Weights of a small GPT-style language model, trained from scratch on English Wikipedia.
Size: MLP 320 SwiGLU, 3.24M parameters.
Architecture: RMSNorm before each block, rotary positions, no biases in attention or MLP.
Each number is 500 + 40 x the weight over the matrix's rms, rounded and kept within 0 to 999. Layers, rows and columns count from 0. Numbers have three digits each.

# layer 4 attention key, 128x128, rms 0.206, rows 99-124, columns 0-127
459517508507531506510527440489496512481484513521475473466491505429555447520517502573545499559473447528488467500450481478502584493481488512508474470498514545529529472491536505488483549482495492540531489521504489576473456489472523538505521503516554509502513509483506487468540490506528491485446489481502519480458531462447510564511467501434490495511535515455517442507495549535483460508483
536494493495466461510457480480511487486456496569528500500488481509479558535454468510494448432484539491515463466535520511532457480488506470504537508515487524498466473470488533499455454493487481484503471509520549456528579509485465500548543488537469426499534516511512488516547502515449480473544535462456481526490475557523507513514525442555469502534486484526485451527555490486496498505512
500500490490493486511494535516497530544427490465529556462514490479504473556467561554525497506504509483518484484488520518492481539435518514511509531523496529524522463546512515504547501541522566497524502488515484576442503478490495448510453550490586550561461484534449478469540507522487546522469523502547442510445477462499517488448488556487463475444461495468570496525474517570484451510519
449495467492510500514455485551483480488512511428521477487433530503457501476559541496532497574487570509543455505516486528487491524554474544504545508478484541523478463423459501543558444511489515398467549461449472555540542487454454539494542439478536470485505470544511459515511502499531531508493598511531541536493398527488538574498476476558519499473493460544497444553433454492502481509503
508489503500523474485564553529488478508495473534398468479523521465464504475496538482469461496478492597514476484514552490495498544533524468494503484504475473414505501491468530472415461460467488485583501528562532495561536514524518519460427438515507470486477531452485522512469481551532461489541488506443411482518464531488461499452523480448473442494490495439506458555485541515542515488536
453501530460478494505572536446515403480579502529482509535465461449509447504487533512461481514511577524515490471527526511499524503502519523494457507471504479544544451512497507435501489510470477488441470491503505488533528497586511450461520493501489586520534564446565503447476544565480515507437485483523520512492476502531514485458524490486443505555485554527453517478461504487548563512482
483565538487463481502389490545495539515474520503566523541491555524545566484540505534561519482505475441487482506489434561520580493480428495480503504466477480498536514572454515529512595494521490521487478478472522497491472492526494505572557496544507532555492447537468517590506486470485498454535456488496538529537502497536474496533478540505528561505448459475482573401509487483479481525487
484419486481474513498412467509515497527466535500530519517512471472474479535553488483549478504518525529567498515501506541490469560455506490503575505533516550548552531529515546516565499458479511431428522480482512468491592515510525473454510546508523517460558531456554492466522469461530548513443510502520522532501543477489508484495560559522545526529533484449524473536462468517469477430537
582519624465495527423484552521537469440529505499450503507528438475486516475474479541418516530511552570511467521493600500491593558581515460501553475548540514431528484469553434509470426498436512532547486451534554539530542539502523509434543529554512485530487516498517461528496513593455462451489549425497459511512500568497446544560513430477559416529482484485465517428532538511510581494518
499559568516488490507482489572576484569505483457511436441553546518492589485523493479485523549510442399477499489498506455448540473516507511487530535563480510534432443500469483527470413568465481562530509424420488551551517444496479440466468465520578540553511447598514543486546433469506489512519561509526563532489444546507476496535416522532489468469456442564482516489490442563496516514526
459523451520451512529498476542467456527463448462486490444515535474426470490518492480509448476530499493519479439487531506496487549465440514538570477475392554487497433523431473546509451585498532486502508487472465558541491522530486534461509485445527489529507524539493435476461487512543505549510495477453562481486445470521554584549476483516507465488495535463460524570460470524496408509555
487493542516479553452568546461516550492494525539541439493473577516492466509452498516489504586544514505571456500587475451526465518506494533523528508531524524461474518442469513407509454526443524479547520489550518491500447549553534383508443518493453465537481528480456513504571444423441534515438523490466514518474531482516534360526539483503566531487435486408583484539510481466455532524498
524495450539482514501532502495495488498457462538568460371388523508535476448490522562616556465446474516486491505456478482537499504509516486494426502426509523515536499571552590440521474466505443460486556488529422576567473463473529435510498467406476554522501470552451483508525499578463476523477531544492459502554529545445670489484492509541529515447487499498482447485471480440478477534460
485512440477526496487484471508514511513472508505530515469512499501552517517554512499488524526481483525515467517490536524535546533493501491555533515488482536522559487473540472493512527494479489538490507488496466497458456492529536528517532479473518527473490506487524509504488516472506556431529540477527545465495532508492527510543510478491502491458483507508482497497495502488454483512517
515478516469497474501514520520508504496474465521525498528515494493480500446502510459490491518513512496488483477510483522468501484491505493469497500536498495495503514517478523470522462473455541503534517477521526489530526468535509442479507456501482507517513511483533495524514534519507506525548513526447462526551512487548487458456539486488533503561510519536485532504488495515576541519495
430520551522478542538506466468517513529515512479480488530515519493491431519500517562515450540490487513512519524439558441527562456498498510519517441463530514502493491506495506512501489491506465481445490508503506483495446547491485526463511545494520526511519518467540526472489462415514464499500504467497519495459474517478484534515537467531510493506528528534520434506488469489458484533525
494466507476433476514538506456557496483502512540457462535515506493460495497493490526417493482540530514476508512495483458459466481539531507492501516466500524513496499521512505470460456517510465492468471472510531434503534524521482554490481511508478508499505538474527517476493487528495474489505481476535508488485502515503492512504568494525508523531497492549450472548553475495507578493517
524536499510532493490505465516472506483517509491491539486505504490486485579542523462519475503490464483542541475439489451545519458545467478532516470477546454482452501505545485498436542494488505486553525498507521577478451549473495508535520513490462467510494555474508525511483559416449495466480459467496455486455544474476459478492509431438513482519484569494530447529510501510434465541478
452449550484491462541514425550460496462520511602515497495486441504512546527495518482478500430490514500489497504478472530502465480482512480538527484530449483496477520537490444497468496473467445519543554479537531493530525483469490500498517557475495476481523543478572479548539521467524460415472521514504501525461525562508484470478500457431506546471506563476485466537491510518504495556513
465509534454502429513471508537465515528509535541520550500475532518471549478532528523452513533533488515516542457464533494516574462432467499521427524518512499589523455518518504494532530472561477570468511519459457567446481507540532465483495494522558585476492471478494521464509515507508477543504477530512543513507509528495474501521461578474484498502490483477473518467523501565518482497484
449525476482487508457525493475427485498469489479521504531528482497471510481508517506538515472520528553526504505465501505502480518472470525580496497491562511486556470553510512473502511511493523491485486538517470387552480474507510485470466522460474508517472521462507528449504489539494505471460501527477505457509464473505526477513502543536468477485545512561465520518491519525494512551494
513504534477502476465524516500558541537534537496501465545518507496561527452489502503455560513487518544516441475535510461538500541526477490518540533442536536493499482495487523443486482475525455501581480473522486467453461510478551523535584535513501473512527487470509497519545531459521465480452477554491483472464501488490532513508484457461463474480512540490525492506479483467435505484440
527512538457531490433500505439474458446548494512493512490500480533461488524516472459451555507543482523461517528524473598542518504497484528532498475562542496509544513526530459466469466471510500513483448519531494506526484492495513429466515493533554529533425479500548492499564545483414447500446485567492504511483551518544452494477517551484542458503469438450550524488502475547482528485470
546496509398483444570470587527427508491544503469475525494500481498473538446464538482494519477529393434497526508508526538406454579568526482518454450530463509494489459532462507441516554479438497587514498547478455516574449461491544520580517439534491464451502490532504512527477474452530451596513462498490516511514538498463471517556503484458528526526517579536364511479504565504498505517561
397540475480537470506458425476490512540479511503483527497479518493451545484555550517465485529522426483556492552447495588476428534500456549475472478495425509530554520493490487499521536483433487498535466447552468513542461506466532500488523446542540456512577487432514543520494501436504497527489472442566522507483491469463470500496444585499434514497503544460476527541532514470469451474534
540480414464460466478573441591489523503545482518504483395526532527445517515436489460500549489521395524516558466469486464510435528363499532590452496527422528472450527553578481482515514516556465531543548469563442440548459518491494540611510494507484515515489509481461441526607488559554488516571465614411468462451559492470509426431498600446485577414452539582507481539501446478491463514498
# layer 4 attention query, 128x128, rms 0.203, rows 100-124, columns 0-127
519576587510466528453518440514474530470534515496492519479520472478544483607492508491468457495468502468547516548457542463532492466489531528502500460536493466511484497442585463518441479477469495528492536530532428552504481524437473531491466527552568485466565546438528518494543556451551505474461478425549472498439548506480477488526481509483488503516530606494557432487451523494404410472481
478480534523540554522517514482496516530492436517477510487519493527494417553523508509494459568422525510485440477508461504537559488537451487516521479482517502536542453475548479518493542492486504474466583485558535500516450464486524515485508550523495487456512479508546482512467468493488480494540541469527531509450452528439496453527474404397476488530544442444532481533506469438456477469564
509504499530480511516468433458507559591506516483462499498472502472530491544523507581528410550494531515495471523442468465475521490497508516516545517490481467518461398480492512470469445466464480481439511519567476518475494490496494559514494512547509516539521453472512539483513525480445475526499525490469506495531465529486518486546466461551456513436505412525491465505509532471462492513531
518537543459488435468460482512532510531495584452507513533495523522482548539411480423491509483540461508494490517482510607485462504509472534508507615566481500482499499506462465471558478545514518509448491547474451451486519388485488459523530481498464538582497463541517523497533549522549536511451486520527462508482518511545506468508488474443477529482530524534491497504535489450503519488463
472535551442538447511423429457512514491496495504502481494554443460528520485478576515467526507503540508519477490509521524461467517503436514515488542472472509460473516571470531508553513428467556493491517491531433494478550490534523432478517492512465466490523500528547530520457561518510542456471468511478480477578540467555464550475469443516560530482439517478443507540486490425506553454500
454489544436529532550467485521492562473441528496493496554542521517507518482503498536567487484451494526566423600534494413500545502540507469481484498514473481517452472527498501497519501525595557483506527467514460518481452532471495519504482540534514545502494467519506499492479534506492529488526492467507495486523593507499544468467529476580507521522522535496523502497507468458475462501460
479492491546476553551564487516469492602478515498490470517507489517478440523572491541478508471428489490533498517521432450447524500492488493468489502495477517527466486449553480557533584490545520492436464452469540465469472504516459482488481565500487468563496483506491559454491417527546535533511510504515565527483468553488490538492493530492504538547447488541488475547479491519528492516455
516446478481521446573481413515551506475501497595480461523533486553527529516506505478492425499510484469495489535445536452456535527394466526389598510490536458517502569454541563465532484463572528600504516504630460496583495479572473567513519504527472503468527491469519426413443481504492493435565449577496493479534558476519436511456461455465524534475546536517532551481531407506404517547530
453493462555492512532507524464584543534469456516428516518529493522484488491449598560455472505504470454528471504513498435474525505517538603443470408493501540532473555548450534531510447482521497489485512404470496566540465531497551516526523504533540532445496495481483602479483379426486442539537535454500541466495461502499595574554553515492514502502453417500496458556484546559522514501502
544539437541514459466529510476434463559529495453457519443496478489454503466535452533507604554509466448438464485537483451536442523498482624499501530510544499540481514537481527521470510448546446493517473530536506465535474480486486462537487540576490452558542547477504504523571519521475511612546513469511528512479448542482553518500431468490532461502566455513500518490545534470557534493531
531497477442502489458516542467513478523479542584440486563480547515478514542480510468445508557483451530447537478513483515501563513421567485493495511593512506533539501539488541525465454507458464486516577370524508540489509579455482494436492517488525545510503449496493466534438516532591541484425502522521451514427451533485453513511562510476515501472504465497458434527465456584485491491513
509466429484533549528560486480490471533550484455505491536547481481533503500488501491520469578490536479483473481571495498498456555484437496508504547495510470432588448500444487500509505485454442405495488511461491434485466625451523451585501472477499460546524553589504498522534495477480541458521520619502578535446470459462554534538492535405404472485462473556497486478472544493510523516509
510498475548482551497491515510460509497511495481484509453504464512466517488503466481520491500472524498484494494527468489528539516505503475522492517441513497505486536562476511502496499471515496483479522507473496540525505494493498492483502508514553508473485462498518461506508513500509521522508493491524507465500498542492513489538487540520508463530500466503502497521487479498500519512539
517539536465523526511523479510447526476489502461459479548471510539485467513506497490481486507518445485489499481517492487501532513522511514509506483486498499485475500492504533537477493505519518491550529478477488539527515496456518518517461490506530519500489501538520494504461554446477540496479454433507544525444524521514468542535489500475513512502518506510494516523474477503536471507545
521457514484535495542472565522518491550482473504517499468485486499509518455524479533492518492484449464458525524510491516523476500469511479533503510517510481500522499488481505492510467517506510501480483490520512463487472517536517463541523441476522506484507462517481459480515487528537464496520500549500492512552507461517498487477502511508530503506460480571502554537473521535560498542488
483543528505486516476517526529530468464491543454538506517486528509489490458462526479457485435548520505512582541576486520465457498451521521482477509515499499489493571475510479483503470512439467501492475519463553469548558430530500472457556483503501536544526464492493522570513559477498489493473473521492460549532476507523463519529506527496510528458416503509446507522487528464556496477434
500480558505495476551435488507541524422451445457487541484554511528519489499490509459524494469535502441537521500483511504515496509490476492498535506483527519519534466497496468485490502507530541549508509504544521503488493529549538470506483459507534495528484488467495492531443528521479514514470505470519450520490492558578507464522495482488519549502493503474488515492502459481446490496493
507509530498537447450439522510482533460518493503516475537500541471474511484471454505549558492538521532510451537531525478515529532526477492545473532553496548467537489447514467455492467523519517424442488565536466530484521494462426540521496510439515453501511540480494498567487534448506537485501491451482464439490472564504503461567486487549556572509520500477493501470530468463505448416442
434488479541536509526424463517498488470521506467459468540522501562606565404505434473512583581542513602447503505460450490467522475532509469506418538485531442434468513514449491527491491499519562485485541510474508456454540467543489512504466476438464549484459431514511435461479541480517525508512499485495461434520444458564485500480463515604583486527482510529527507490532485502573507456498
448479488500534476453447474462550495549538446527472425512553459526534515474547551507492540526493513511475481495543448496537508474516462509473460514512467549458494505527481492550519468527541585443538517480495456549554494466480531426511530493527504587430565486524508514495499542525584483508517497540490516480536530511513507501459487501477474540488501512488490500474506514392582512545527
556511472481506468507525541449464509461562506500482508497502504454459520458486407473522535451529442533507518451499441506448498526488514488523428483502478509549538458533497510480495480464486501481541461522456470547505515513494489535455537518449487549556485492517538450546490498479586473472492473553481514520521504485505458551546482515463543501478500510457492517537483500413552506468485
466508539413507550534467504471492472489415510504427524568411502496544459455494422440476507476568504524487400547578423502454468558443480455486451532536484475464519516509510603523540530425527511502541505492570520517554539488533475451485530519485545499498496472513491483506466517532450510480488475500479493522515506508546480522468412466439560492496582528474453571491437433440511531540485
558520516534472535474480491496453522529509469480476472462514527469491529479503474510544491533522467458544527401485460471532530498467491495448524427472514436483506511464491482538513492518584564431388508498462495501508516552544448455542431497464505494498551450480472499521509405494544472530532517488503433520521523497507531488520516490550569574463544495517537427433542534481497481527471
455547550528470458422524494514512451585473505509530481497540501534465505444518461452504567535465436551544500464508506513514471504487504480501491493509486513400448496574593403480493488548511414502496423561432493498478501472461524443538552479492484448500514498505467538448548484463569416523535499535493392469478483578506485497497494525541479524511431518513491493511542479491533492489476
506519451521511523395553541486461498458435566444530523612436524506514461486442445438495551555433502491482494551530363535472500621518535453537427533513347498497441491407500518561502546578381457548635501582419504442406463436481484563494443520495550498539436493579467499564516528483540542534493483480518542449495429435513537482587485498513456429520574485513529542624446449480491499379455